Each number is 128 + 24 x the weight over its row's rms, rounded and kept within 0 to 255. Layers, rows and columns count from 0. The size above them is the row's rms in percent of the matrix's.

# layer 9 MLP down (transposed), 3072x768, rms 0.0611, rows 1651-1703, columns 64-127
size [106 102 100 101 107  92 108  93 110 113  86 103 115 103 106  95  82  93 110 108 109  67  94 104 110 118 108 104  95  93 103  92 107 103  98 108 119 103  86 102  98 101 107 107 103 103 112  96 108 102 101 115 110]
[[ 76 137 103 105 165 124 134 118 106 173 106  87 142 167 110 151 133 131 157 128 150 117  98 181 109 133 125 108 145 141  73 120 150  86 168 173 137 125  93 112 110 125 160 154 158  99 149 152 149 118 108 170 162 112 142 174 140 115 155 124 140 106 120 142]
 [130 127 146 146 137 121  91 113 135 142 109  98 112 147 126 140 118 132 119 148 139  75 125 150  86 136 124 151 115 153 117 147 105 132 141 147  83 135 158 156 131 164  99 123 124  87 134 115 150 102 144 152 172 157 160 126 131 108 128 153 140 107 151 144]
 [143  86 119 120 138 130 154  80 143 122 128 118  84  95 107 133  96 147 126 161 119  76  93 128  96  80 134 137 165 149 148 130  94 126 134 142  56 151 107 158 130 164 145  97 149 146  77  90 138 117 126 106 147  92 133 134 148 155 115 152  98 113 136 101]
 [135 160 116 117 150 117  96 144 103 118 142 109  51 116 119 125 121 110 120 149 109 103  93 142 121 111 107 139 152 112 123 132 104 149 145 118 123 142 125  66 159 119 140 130 103 102 144 122 105 111 137 142 176 121 109 147 128 145 118 160 138 102 164 137]
 [148 141 169 107 132 107 151 126 159 106 108 153 145 143 103 148 116 159 145 121 143 141  62 155 120 112 137 136 142 123 148 124 129 119 119  95 128 152 102 127 123 114 134  86  93 106 137 117 140 124 105 104 162 111 134 129 164 112 144 155 156 140 131 157]
 [142  64 155 151 121 109 128 146 118 129  89 150 124 117 150 141 113 132 127 166 127 113 145 153 149 152 160 136 110 128 120 148  96 111 149 124 153 161  94 130  96 111  86 128 120 105 139 158 148 105 153 140  95 130 131 120 121 114 131 120 121 187 139 148]
 [134 128 125 131 117 122 112 134 178 179 111 111 102 164 125 115 128 154 131 131  99  99 133 131 150 171 110 113 154 146 122 126 120 124 100 162 102 106 117 145 126 109 105 131 108 110 110 154 113 135 135 165 123 142 139 131 117 160 127 101 121 106 146 146]
 [119 123 132  77 145 150 149  79 129 156 114 142 110 158  84 151 126 115 106 147 102  91 140 151 123 167 124  70 170 136  98 143  94  84 119 131 133 109 136 110 112 128 111  75 123 136 126 148 114 158 181 103 132 131 159 162 134  92 113 139 121 108  93 132]
 [137  75 134 163 140  91 120  82 151 153 109 115 101 131 150 125  85 164 125 144 103  99 133 132  77 140 103 101 157 140 151 151 131 118 116 107 114 117 143 127 144 148  71 117 120 137 128 159 200 140  95 150 130 140 148  74 149 144 126 128 105 123 124 125]
 [136 128 112 137 186  92 146 150 169 135 142 111 141 107 150 128 170 159 170 102 161 129 110 140 133 117 138 134  79 141 118 141 130  80 123 102 104 116 111  68  99 109 169 133 142 118 104 146 138 152 100 171 153 106 134 127 124 139 151 132  99 119 122 146]
 [135 165 162 141 114  99  98 121 122 129 128 101  95 123 166 116 101 130 131 101 130 134 123 153 100 131 146 122 151 182 167 116 108 107 139 110 115  69 140 120  98 108  70 132 154 101 132 149 125 138  92 121 151 163 118 115  97 158 149 112 100  97 113  95]
 [150 123 174  96 127 159 105 128 142 108 119 155  84 139 148 124 126 131 147  89 105 176 115 118 159 159 180 140 153 111 109 160 152 161 102 126 115  83 104 117 125 138 139 140 149 149 155 163 158 121 144 161 113 111 113 157 124  87 157 165 121 136 115 104]
 [ 92 138 125 135 148 133 120 100 142 130 110  99 139 109 130 160 146 172 122 167  85 165 125  95 118 130 134 165 148 123 101 134  70 150 158 143 119 133 100 152 137 154 111 131 153  91 193 132 134 146 103 149 122 102 142 106 102 102 116 134 116  97 119 123]
 [134 156 180 135 151 136 116 105 149 140  99 133 127 113 134 122 106 167 116 107 150  76 125 129  94  99 137 142  81 148 119 119 133 114 136 171 125 143 157 122 124 105 119 126  99 162 119 135 105 131 108 103 147 115 153 170 147 142 132 157 110 111  93 128]
 [103  89 147 136 129 110 145 122  98 105 105 148 138 115 115  86 176 159 142 113 127 141 112 117 131 127 136 128 127 174 114 132  86  99  65 132 108 135 161 140 131 136 172 112 170 125 128 127  75 161 103 128 168 156 117  92 115 158 122 145 108 119 118 153]
 [108 143 126 165 180 128 121 134 149 140  87 146 119 159 121 161 142 122 120 172 145 118 133 102  94 108 155 130 116 139 136 146 173 107 118 120 100  98 139 114 161 110 118 158 139 106 171 152 130 108 128 123 130 112 133 131 114 151 156 113 155 137 126 127]
 [108 133 115 110 117 134 115  87 173 120 124 140 118 125  98 151  95 155 161 143 147 129 136 140 119 140 153 123 105 131 134 172  71 109 132 114 114  99 132 141 149 111 115 156 122 136  81 110 147 133 102  46 134 106 105 142  86 118 122  85  97 115 115 120]
 [141 146 114  90 125 136 125 154 135 152 146  96 103 123 147 168 161 127  98 158 128 105  77 179 128 149 130  98 136 105  77 157 118 139 163  93  99 137 150 131 132 102 124 121 135 164 134  76 137  67 120 121 108 101 136 136 148 109 101 138 113 154 113 109]
 [148  80 133 208  97  99 140 160 112 105 110 123  98  91 142 112 138 145 137 102 124 134 117  63 148 108 143 141 137 153 101 144 113 160 161 159 135 160 150 118 130 181 110 106 144 162 149 149 121 117  87 129 146 102 124 122 167 116 128 128  74 172 159 100]
 [111 139 154 127 110 103 153 120 113 136 164 125 104 108 136 154  86 172 129 150 149 115 111 123 133 142 109  85 140 101 129 177 124 102 179  99 145 112 113 150 115 134 116 116  90 128 185  96 124 150 148 162 136 125 137 119 129 157 105 166 142 109  89 118]
 [138 161 152 149 157 155 116 119 151 123 112 134 136 114 117 162 115  78 165 127 148 137 100 132 123 125 133 135 118 114 125 105 154 118 123 133 118 145 138  72  98 171 114 137 160 161 113 139 124  73 148 164 135 109 138 122 147 117 137 168  97 133 109 118]
 [163 143 117 131  98 137 131 122 119 147  60 126 118 162 151 125 110 154 116 141 130 150  82 160 152  98 140  86 112 129 161 142 133 163 158  70 125 109 180 141 115 136 125 152 121 151 104 144 152 129 151 165 128 134  97  98  95 141  90 112  87  88 129 133]
 [108 150 179 118 106 167  93 117 101 153 113 161 103 121  68 131 122 115 140 137 108 142 157  86 113 116 118 115 116  83 165 143 148 120 159 135 130 122 118 117 162 126  93 119 133 164 132 136 133 142  91 143 130 142 109 108 148 126 108 157 146 107 120 132]
 [116 167 127  72  87 111 116 132 112 107 164 150  79 157 125 122  92 129 113 205 130 120 134 118 159 125 151 120 143  51 105 141 137 147 107 132 119 109 118 155 117 114 149 102 141 107 127 160 137  81 128 144 112 182  85 101 127  98  97 121 114 143 116 107]
 [142 131 166 157  87 147 123 120 117 132 100 126 149  92 148 109  93 170 139  81 124 154 127 110 142 114 113 117 147 134  98 140 114 132 174 182 113 146 131 138  95 132 174 155 158 164 118 107 111 150 125 128 135 145 143 141 135 105 104 125 102 111  95  99]
 [129  94 169  96 118 117 111 151 156 158 135 100 116 127 134 100 143 100  95 165 153 143 121 149 123 103 104 104 165 131 139 142 104 125 158  90 106 131 124 137 133 119 112 153 122 135 107 113 127 143 120 111 137 147  98 126 136 167  89 117 117 151  73 128]
 [147 112 139  90 143  98 112 136 108 149 136 119 134 130 103 164 103 109 150  96 127 116 119 156 129  87 162 117 118 136 198 136 153 125 165 123 121 144 126 142 121  97 138 154 122 125 169 168 145 144 125 122  75 131 122 153 135 124 104 150 126 110 134 104]
 [132 133 148 114 154 147 139 148 167 154 162 142 123 136 141 174 106  68 136 103  90 109 135 155 120 131  98  87 126  98  63 127 151 175 100 112  94  93 168 119 172 164 124 102 132 115 145 143 135 121  94 142 152 161 111 120 124 142 120 111 139 114 116 147]
 [102  84 113 159 159 112 147 161 124 128 144 123  99 147 101 142  85 108 135 143 126 114 133 143 156 128 107 127 136 141 107 116 134 130 122 124 138 166 113 145 148 117 148 147 102 140 126 126 123 179 101 124 143 157 161 153  92 148  99 122 105 131  97 119]
 [159 182 119  80  76 118 113  68 120 143 107 107 149 115 139 129 139 141 148 112 139 103 134  81 158  87 100 115 111 130 159  61 155 127 113 161 156 208 101 155 120 137 164 127 115 118 166 127 134 106 118 112 106 132 135 116 122 131 110 128  99 119 124 119]
 [144  93 132 138 165 119 100 143 103 144 113 129 114 151 105 130 118 111 124 105 133 102 107  91 161 130 108 115 141 109 125  81 124 167 122 104 176 165 120 110 131 126 116 125 170 151 101 128 159 152  93 134 142 143 139 139 127 142 174 138 133 142 159  99]
 [118 123 132  67 157 154 128 153 146 143 116 132 151 166 139 153 137 106 130 157 126 104  88 124 101 154 162 107 130 101 158 165 144 118 161 141 124 115 102 140 165 121 105 128 120  93  96 144 124 145  95 176 135 105 138 104 115 113 133 118 100  92 127 109]
 [105 128 135 141 115 148 139 101 110 125 141 144 120 164 127 136  99 160 121 126 133 153 187 118 113 176 126 123 122 125 124  95 131 114 179  96 117 122 110 155 134 118 125 112  82 145  99 130  88 169 135 103 190 153  90 137 116 148 153 135 147 121 156 116]
 [130 123 153 155 100 136 119 104 162 131 101 113 127 125 120 155 137 166 130 123 113 126 115 111 110 121 156 129 155 107 137 151 156 100 125 124 105 110 144 151 123 130 112 123 128 110 154  99  83 129 119 153 157  85 129  85 134 155 125 146 137 126 118 133]
 [ 86 177 168 156 124 142 104 149 173 111 182 126 110  99  98 149 164  91 146 130 131 148 143  97 110 146 137 143  83 129  87 126 141 114 112 160 126 111 157 111 134 100 101 142 168 162 109  81 129 148 128  95 164 113 130 148 151 101  97  97 137 115 122 128]
 [114 127  90  73 101 141 137 134 113 136 145 126  98 135 100 150 124 134 186 142 132  89 174 114 146 104 138 127  92 122 131 111 130  96 147 133 109 103 168 137 123 139 126 128  89 118 110 138 115 178 154 121 151  72 101 120 129 136 166 127  89 190 119 152]
 [163 124 119 132 133 119 136 160 135 131  69 145 120 112 122 121 127 129 110 136 109 152 133 133 158 134 143 141 119  95 132  98 106  89 121 163 115 144 137  84 131 111 122 160 119 121 124  93 119 150 188 121  81 166 169 101  87 150 101 129 132 108 105 109]
 [137 112 152 115 110 109 134 121 132 144 154  92 149 167 142 147 115 100 123 143 128 152 123 129 128 146 172 119 154 111 105 132  93 104 129 149 126 106 135 114 130 119 116 153  86 123 134 137  95 109 133 108  95 118  86  76 102 122 153 136 133 173 110 130]
 [132  87 149 146 112 157 121 100 123 137 124  69 139 160  74  88 107 182 109 147 123 131 141 157 105 117 101 125  94 162 124 140 109 117  56 146  87 150 105 147 149  75 144 140 130 120  88 142 141 149 159 114 117 160 156  77  98 162 150 106 143 100 122 131]
 [111 134 106 133 143 115  94 132 118 136 108 100 130 131 128 143 146 133 145 168 141 118  88 145 123 128 141 129 120 120 144 115 142 158 126 116 127 127 105 142 164 149 133 105 162 103 130 113 121 123 130 116 125 137  86 106 116 130 145 132 122 122 137  73]
 [144 136 140 170 101 100 125 121 108 109 138 140 125  86 132 139 150 148 149 144 127 113  68 137 140 151 144 165 145 108 112 124 141 140 107 115 129  96 141 145 141 137 111  76 140 130  97 130 107 118 109  67 126 134 123 105  97 145 217 138 129 125 134 150]
 [122 123 120 104 128 142 140 162 141 119 111 129 120 104 106 108 130 117 145 131 115 136 152 128  59 139 102 155  86 155  80 108  90 191 107  96 106 127 139 119 140 139 119 132 108 120 123 146  99 119 120 135 108 115 107 146 142 119 182  88 127 137 134 154]
 [152 112 130 128  66 148 140 135 137 154 152 130 145 144 114 108 144 161 119 131 161 147 132 149 127 129 104 115 153 143 118 119 122 116 143 106 104 115 145 132 131 145 126 145 115 103 150 168 119 153 111 145 147  98 125 125  76 154 154 143 148 112 150 123]
 [147 132 118 131 114 148 131 113 131 114 138 167 149 121 105 148 128  99 122 180 119 104  87 134 129 131 136 146 129 105 175 151 135 100 115 185 167 117 116  75 139 161 124 133 125 132 110 136 146 173 132 153 117  85  92 131  97 121 156 115 152 112 148  89]
 [173 131 108 153  98 110 106 142 117 156 148  84 153 132 124  99 104  94  91 203 121 148 154 115 109 163 105 120 103  88 173 118  78 170 134 139 132 119 114 128 119 165 153 160 129 152 112 146 142 146 136 154 108 112  55 131 117 138 148 110 102 150 140 103]
 [124 121 171 137  98 101 135 156 105 130 133 158 132 169 114  99 150 163 129 147 123 112 109 175 100 155 153 122 137 120 125 142 160 142 157 124 137 141 145 144 180 139 140 161  98 141 151 133 159 133 142 116 147 155 129 132 137 157 110 130 108 106 148 134]
 [170 110 132 141 130 141 109 128  84  87 110 127 137 129 125 131 127 117 111 149 113 102 135 107 131 127 165 128 151 114 136 187 155 134 128 137 116 111 104 121 124 111 127 125 165 127 161 139 190 157 149 140 126 110 115  79 119 127  97 125 174 180  98  70]
 [ 88 104 170 152 144 161 119 139 125 112 137 152 144 128 182 126 117 126 165 150 140  77 127 112 153 145 100 143 119 144 107 125 106 126 136 152 111  96 141 131 117 161 108 106 195 114 177  96 155 109 117 142 102 147 132 124 130 136 121 148 140  93 142  91]
 [150 162 143 141 126 154 147 127 143 160 135 125 111 102 144 131  86 154 116  97 125  92 123 138 145 115 120 118 127 153 146 154 143 144 126 151 126 125 115 103 113  99 108 146  79 121 127 178 147 120 160  95 132 172 172 103 100 129  99 118 105 110 151 117]
 [180 144 130 111 150 100 127 163 135 140 139 115 101 115 133 113  97 119 137 180 107 134 176 116 133 128 144 132 131 142 107 149  97 133 129 105 108 139 129 147 177 125  93 107 139 105 113  95 121 119 135 171  79  90 133 144 122 107 103 160 116 141 118 118]
 [166  94 124 109 126 143 183 144 131 141 144 119 128 121 125 132  83 115 165 139 111 135 121 152 121 110 164 135 128 148 142 139 131 109 112 114 138  96 123 146 188 142 151 167 122 129 126 115 117  75 156 134 149 131 122 112 155  99 140 107  98 161 114 126]
 [122 128  95 153 163 118 160 142 165 139 144 151 164 136 138 151 123 112 144 120 132 161 109 174  70 100 121 163 150  96 101 129 148 115 107  78 138 116 101  93 134 156 137 136  98 137 127 127 128 123  97 150 115 138 109 132  76 147 127 165 108  98 117 156]
 [151 162 120 130 119 151 111 154 109 105 130 119 116  90 105 126 130 115 134  95 112 136 101 142  93 107 135 127 106 136 133 163 159 158  97 145 138 151  86 125 137 133 134 125 134 104  99 138  91 118 117 153 152 140 128 120 115 142  86  80 109 142 160 110]]
# layer 9 MLP up, 3072x768, rms 0.0622, rows 1652-1703, columns 64-127
size [101 103  99 109  94 109  97 110 112  89 102 107  99 107  93  86  92 109 108 106  68  93 101 111 116 104  99  94  94 100  93 107 104  99 101 110 105  94 103  97 101 107 105  96 107 110  99 103 102 104 118 111]
[[129 202 124 143 125 117  91  83 143  96 157 134 132 107 145 194  86 132  82  57 127  87 145 133 118 112 102 103 107 112  74 168 150 149  96 138 125 114 141 120 122 139 102 136 145 125 144 128 117 130 145 142 136 123 139 129 118 135  94  92  94 127 159 116]
 [133  99 116 110 120 170  94 170 152 141 141 107 160 134 148 113 187 154 131  85 165 113 126 129  37 157 126 163 139 144  82 118 148 152 105  98 135  71 128  93 139 131 109 127  88 128 126 141 115  77 153  93 118 105 144  97  64 134 104 155 156 147 145 141]
 [125 134 147 126 130 105 148 148 163 134 122 191 105 149 133 158 132  99 160 146 135 130 126 117 135 139 150 141  93 129 126 147  93 111 154 153 125 106 164 165 120 104 113 134 123 134 129 117 107 182 104 143 129 106 111 137 160  94 133 196 168 146 124 132]
 [112 138 117 145  93 156 142 125  95 134 126 118 136 125 130 112 115 115 116 163 108 121 139 150 147 132  90 141 142 174 136 157 107 125 172 161  89 154 123  88 123 154 139 132 164 116 106 125 139 121 135  92 123 131 162 107 126 104 150 156 124 173 143  91]
 [ 85 139 145 127 119 126 161 104 184 112 112 150 136 162  93 122 108 147 140 140 120 159 131 123 114 133  92 127  62 114 116 135 114 152 139 127 106  84 164 119 146 125 141 158 133 139 138 132  89 170 125  64 152  82 137 141 140 132  75 134 161 131 106  96]
 [145 129 129 131 132 112 103 129 117  82 139 108 113  77 136 142 172 129 114  94 166 125 133 123 126 164 171 142 113 111 156 139 115 121 144 149 151 116 134 148 120 105 144 142  99  71 120 178  93 105 108 108 103 128 132  86  89 144 111 124 101 171 124 128]
 [173 134 155 135 148 129 136 104 150 110 133 115 103 146 126 180 162 151 170 134 134 119 124 103 101 152 102 149 118 122 131 120 166 154 111 133 119 130 113 117 113 120 128 101 124 143 126 132 119  92 101 106 130  77 161 141 114  88 152 150  95 137 102 135]
 [ 92 113 123 130 179 133 135 114 141 137 137 128  90 110 119 116 114 128 103  99 112 122  97 138 179 119 130 129 128 170 122 125  73  76 135 113 104 102 171 144 140 124  92  87 104 140 163 136 117 129  95 127 108 156 146 140 101 157 135 135 150 139 144 118]
 [133 103 119 128 139 130 112 102  88 130 138 117 136 155 113  91 106 128 123 146 147 131 116 119  83 117 120 121 108  88 121 100 123 120 156 160 131 133 114  92 119  92 146 179 182 173 124 122 127 100 127 127 127 118  97 103 158 138 122 174 145 158 157  93]
 [140 130 134 106  83 118 137 132 138 123 172  92 116 151 112 161 117  94 127 137 153 174 159  90 185 164 166  78 128 127 115  97 109 155 121 174 131 127  96 134  99 125 134 135 105 163 168 110 144 133 157 178 125 155 112 142 175 119 156 128 141 117  95 117]
 [135 176 152 116 130  95 134 141 126 157 175 112 109 109 107 117 154 110 112 135 156 171  75  96 129 121 114 154 123 158 113 135 102 114 142 173 104 154 140 126 133 154 157 149 147 131 111 107 153 120 112 123 142 127  81 115  78 173 173 162 162 132 131 111]
 [121 132 114 124  91 131 134 110 140 152 126 124 140 106 147 132 149 131 158 159 126 155 126 106  95 136 130 130 125 159 142 119  88 122  89 173  94 159 139 117 129 124 135 110 141 150 128 116 104 144  98 138 122 102 101 104 110 140 160 102 110 133 105 148]
 [107 109 131 169 182 125 124 172 122  88 120 125 155 109 138 146 120 123 185 135 140 104 110 130 135 137 139 117 136 136  95 121 121 151 166 127 145 131 149 139 137 104 151 158 139 105 111 150  98 103 142 148 117  89 113 139 115 172 117 120  58 111 120 141]
 [102 114 116 159 142 130  86 157 139 123 144 141 158  92 145 108 132 113 110 156 113 101 106 137 142 106 138 153 104 123 124 159 154 107 124 115 144 106 121 145 140 127 128 107 119  98  89 151 117 108 110 127 120 132 122 117  86  72 119  81  64 132  83 133]
 [147  86  95 127 169 155 165 140 165  85 158 156 125 131  99 118 149 105  83 129 137 107 130 141 108 103 101  89 148 119 109 180  43 110 127 140 111 109 117 149 105 112 117 131 182 133 108 122 116 145 126 112  86 121 130  81 160 133 167 132 146 117  87 133]
 [129 128 145 144 123 125 154 157 102 115 106 144 126 105 111 113 132 149 118  90 108 108 150 129 120 128 119 134 127 114 156  93 154 162 109 145 112 102 101 149  89 116 152 123 133  87 150 138  97  80 155 160 129 127  81 102  90 113  97 144 111  98 109 145]
 [113 176 151 130 141  93 146 114 153 156 109 174 131 114 137 103 150 161 156 163 142 149 183 121 151 168 148 156 145 124 147 143 178 147  72 174  83 126 105 101 122 131 109 125 175 142 104 143 116 145 147 141 130 191 130 138 192 121 139 113 145 104 119 124]
 [146 142 105 127 145 127 125  95 113 115 139 128 123  96 123 128 179 167 124 209 103  82 137 113 122  99 111 110 104 130  60 109 145 135 134 138 115 147  98 128 139 171 138 117 148 133 138 142 104 141 130 129 137 148  90 134 101  81  87 106  95 129 146 154]
 [128 135 130  93 108 179 164 160 141  72 100 151 119 112 140 105 136 134 124 122 138 112 124 133 141 108 104 161 109 139 115 176 161 102 156 128 166 136 119  96 127 150 121 116 123 118 101 134 145 107 171 143 120 125 130 128 123 130 126 114 130 164 133 105]
 [135 124 111  78 147 125 168 138 138 149 127 113  88 120 155  90 121 122 103 134 134  88 181 133 156  68 145 153 136 151 114 145  74 144 143 149 144 132 140 173 110 121 150 105 124 121 114  78 122 112 125 107 136 153 140 102  93  92 129 167 134  89 110 108]
 [ 79 126 156 108 160 137 134 134 128 132 168 120 134 131 138 104 136 120  95  87 113 119 127 119 125 136 115 159 123 127 120 142 105 122 100 174 108 134 100 147  87 147  92  92 118 120 129 138 131 145 155 102 115 169 119 136 186 101 160 113 115 152  71  82]
 [142 149 147 146 160 144 128 136 130 165 175  92 105 122 106 118 114 119 135 112 169 152  98 121 117 150 133 139 135 119 132  84 131 144 199 134 145 131 133 113 162 162 106 173 128 138  88 138 160 132 135 155 116  81 113  99 123 111 151 161 144 130 104 158]
 [139 106 124 120 109 155  79 105 146 127 106 150 116 111 119 133  61 124  73  87 144 101 125 103 137 105 118 113  92 151 123 111 152 160 122 178 140 184 108 143 117 129 177 119 161 133 136 126 145 130  95 133 130 122 130 172 123 124 125 159 126 192  88  99]
 [ 90 145 115 178 105 117 139 143 131 112 161 119 142 117 114 158 137  80 125 119 116 158 124 124 126 137 155  85 116 172 135 146 106 180 141 162 105 118 127 102 140 145 149 118 107 154 118 155 158 110 146 148 144 142 156  68 110 126 153 146 136  98 110  98]
 [104 131 140 100  60 111 131 117 119 152 142 138 138 186 147 162 114 115 146 123 160 175 144  98 143 136 114 133 168 159 139 175 146 131 143  89 152 115  97 132 124 108  81  88 122 137 136 128 123 114 146 148 143 134 121 145 157 110  89 118 120 155 141 125]
 [119 148 130 155 149 161  90 172 154 147 101 158 113 115 132 125 126 109 153  73  71 142 147 163 141 166  84  98 121 177  92 153 167 102 137 133 172  99 115 159 118 106 119 128 108 135 118 154 123 117 102 139 136 135 142 113 161 127 116 159 155 132 151 108]
 [110 101 109 119 145  90 149 111 158 123 110  99 120 112 108 102 140 104 111 119 106 131 106 119 128 130 127 119 205 123 136 120 129 110  93 118 123 115 131 125  91 146 107 143 158 119 133 118  95 109 134 160 121 120 194 139 125 141 142 140 106 134 107 130]
 [154 120  74 118 131 149 135 124 112 142 106 132 113 148 157  93 146 104  88  94 158 133 143  96 170 129 134 102 155 123 127 124 144  93 124 130 138 111 101 153 130  99  98 118 122 107 124  99 126 118 118 137 203 136 134 146 136 102 141 139 135 113 155 147]
 [172 109 108 129 173 116 147 168  95 104  90 159 131 128 104 162 107 152 112 126 148 134 100 141 164 130 130 153 167 139 140 119  94 134 127 143 145 130 144 145  89 134 142  60 141 131 151 112 120 100 120 128 133 132 136 128 138 130  86 132 138 139 105 129]
 [ 93 142 162 136  98 161 135 153 112 174  85 112 108 136 143 144 131 155 116 129 147 115 101 101 164 110 127 125 149 156 146 140 106 144 119 111 126 125  87 163 131 142 145 145 135 166 136 117  86 148 140 141 156 104 135 117  94 143 131  84 136 110 123 123]
 [153 129 152 132 145 103 113 124 121 128 146 120 137 116 103 120 118 129 126 141 143 143  99 114 143 129 144  97 104 117 121 156  94 118 155 127 148 143 130 137 144 166 129 117 126 124 140 144 103 174 125 108 124 127 125 142 118 138 103 166 114 126 141 143]
 [127 108 134 130 163 125 154 125 118  98 168  85 126 107 133 132 102 173 152 127 106 139 133 204  91 112  66 139  90 117 161 102 124 110 127 111 152 155 123 118 135 107 118 111 203 153  91  96  68 163 123 157 175 148 113 121 136 144 123 151 135 100 160 134]
 [ 63 126 163 141  99 147 126 110 157 154 132 125 121  99 124 123 127 134 133 138 171 142 126 168 106 109 129 160  88 109 166  88 131  92 108 126  93 117 128 123 107 107 166 122  91 152 116 110  95 154 140 147 142 110 174  95 103 117 163 107  87 152 132 137]
 [139 134 102 144  87 134 118 149 171  97 116  54 100 119 126 113 185 152  97 112 137 143 120 114 145 129  97  87 139 141 125 157 118 100 101 135 111 134  99 169 147 118 142  90 110  95 119 117 133 112 151 136 126 104 113 117 113 127 171 152 114 109  88 141]
 [125 124 145 130 172 106 121 130 150 114 111 125 115 125 145  85 153 152  93 100 127 120 115 122 108 168  84  85 128 117 123  84 155 117 139 117 134  72  77 144 110 123 131 182 181 144 160 118 106 143 144  70 153 123 113 125 172 111 174 108 129 150 147 123]
 [181 161 152 107 156 139 107 154 112  89 148 137 132 134 119 155  87 118 183 105  96 155 109 134 128  90 144 141 114 160 124 118 136 129 121 122 133 102 165 137 129 134 126 122  78 169 126  80 153  79 173 110 118  77 134 118 123 108 137  96 130 130  75 128]
 [136 149  70 151 133 144 125 122 127 171 129 184 115 138 159 121 138 108 119 174 121 113 100 138 104 147 110 114 114  72 179  83 106 134 131 140 169 130 113 156 107 149 110 146  83 104 127 139 140 134  99  74 147 117 123 118 132 123 113 158 131 140 126 123]
 [114 139 137 169  88 104 108 125 140 139 115 149 119 135 106 146 134 110 141 131  95 143 136 114  83 135 135 117 146 139 125 132 102 124 161 123  84 100 161 119 135 149 145 116 155 110 166 112 131 120  94 158  96  86 131 164 112 147  78 176 142 159  92 133]
 [147  88 117 138 124 115 173 102 104 112 132 137 120 100 130 112 125 137 132  91 133 158 172 134 142 129 137 120 110  80  72 118 144 118 106 141 120 114  91 145 164 134 115 128  86 142 103 141 137 165 137 112 153 104 171 142 125 135 109 141  99 109 100 112]
 [ 94 145  57 113 167 118 118 125 138 117  99 111 141 104 112 125  87 112 111 146 133 134 110 173 112 177 115 169 132 129 117 129 126 105 117 146 134 129 136 120 150 160  93 128  87  68 148 134 151 132 135 113  73 159 135 147 109 190 136 146 152 113 151 140]
 [138 113 133 107 114 156 110 146 123 154 113  88 140 154 150 160 121  73 119 151 154  87 101  83 137 164 154  66 140 167 118  96 146 151 135 166 116 148 103 136 146 110  82  99  82 135 108 128 158 172 164  88 100 139  94 127 139 114 113 105 103 110 120 167]
 [124 121 182 121 162 143 104 166 128 119 124 113 116 118 143 111 118 132 117 145 131 135 140 158 124 135 144 139  85 128 126 106 109 104 116 171  87 117 131 158 133 135 162 170 103 122 123 105 128 136 116 129  74 101 152 181 129 117 125 146 133 155 122 126]
 [143 130 156 112 119 121 143 100 154 123 133 158 193  99  90 138 153 117 100  80 128 119 141 151 168 120  87 143 101 107 117 123 102 117 141 140 143 109 115 109 159 122 114  98  85 118  92 117  97 120 181 167 107 165 115 146 163 108  94 119 164 112 144 132]
 [143 134 116 143 121 124 124 158 154 142 135 180 148 141  71 133  96 108 103 146 112 172 153 123 118  96 134 134 108 150 152 136  83 162 171 121  91 125 110 131 142 133 162 115 168 143  85  62 108 160  80 123 144 138 141 146 104 104 141 151 117 155 129 148]
 [112 177 164 166 179 120 139 129 160 123 122  95 178 111 110 103 116 145 121  99 118 100 134 115 128 114 141  63 150 149 106 160 158 136 151 132 109 110 131 144  87 162 132 155 119 150 180 103 121 142 134 132 212 117 143 157 162  95 120 136  83 144 142 104]
 [125 111 162 123 176 154  98 114 140 115 158 101 129 100  91 125 117  92 167 135 104 150 113 139 155 118  82 126 105 139 158 141 109 116  91 170 121  71 120 124 125 127 101 140 143 156 146 170  66 107 121 129 105  75 141 119 144  77 144 103 122 168 107 136]
 [125 117 154 137 175 143 109 161 137 124 162 127 138 147 136 100 148 126 127 129 125 108  97 147  50 170 122 140 138 132 139 137  83 104  76 185 120 144 103 121 147 159 109  98 182 158 142  71 148 144 112 123  83 111 131 146 149 131 154 120 139 127 141 107]
 [ 98 133 137 133  84 150 163 138 130 139 155 114 135 115 156 160 135 133 113  95 135 105 119 119 141 124 142 119 160 121 140  85 128 120 102 166 126  89 122  74 173 156 101 142 147  66 155 122 124 150 110 104 141 155 107 149  71 136 123 113 108 113 148 144]
 [147 116 102 124 110 102 121 111 109  71  95 115 132 144  77  99 118  88 118 134  98 119 159 107 113 122 134 143 169 127 115 109 137 156 102 152 121 158 152 106 170 122 130 149 138 135 127 153 104 148 133 109 133 111 132 140 155 108 169 122 146 100  96 151]
 [151 111 152 162 150 143 132 166 133  81 132 136 180 133  70 143 126 164 161 137  59 139 102 159 137 120 148 150 108 144 114 162 103 112 134 129 144 160 112 174 108 156 123 162 109 115 160 116 147 132 152 121  98  71  89 120 125 144 145 130 128 133 173 104]
 [153 136 143 141 161 164 129 179 145 153 102 175  60 118 130 107 146  98 120 124 123 173 114  87 109 157 136 164 119 141 137 137 156  73  86  97 145 131 131 137 184 137 119 120 144 126 153 121 162  98 183 155 136 167 149 129 157 114  91 191 116  98 167 152]
 [127 125 145 124 105 104 118 191 127 144 125 139 109 159 145  77 161  92 110  99  81 108 157 122 131 144 152 157 107 114  97  97 126 111 137 154 107 135 132 114  82 112 105 144 124  88 147 143 128 108 102 118 139 189 171  99 105 139 148 114 115 126 146 125]]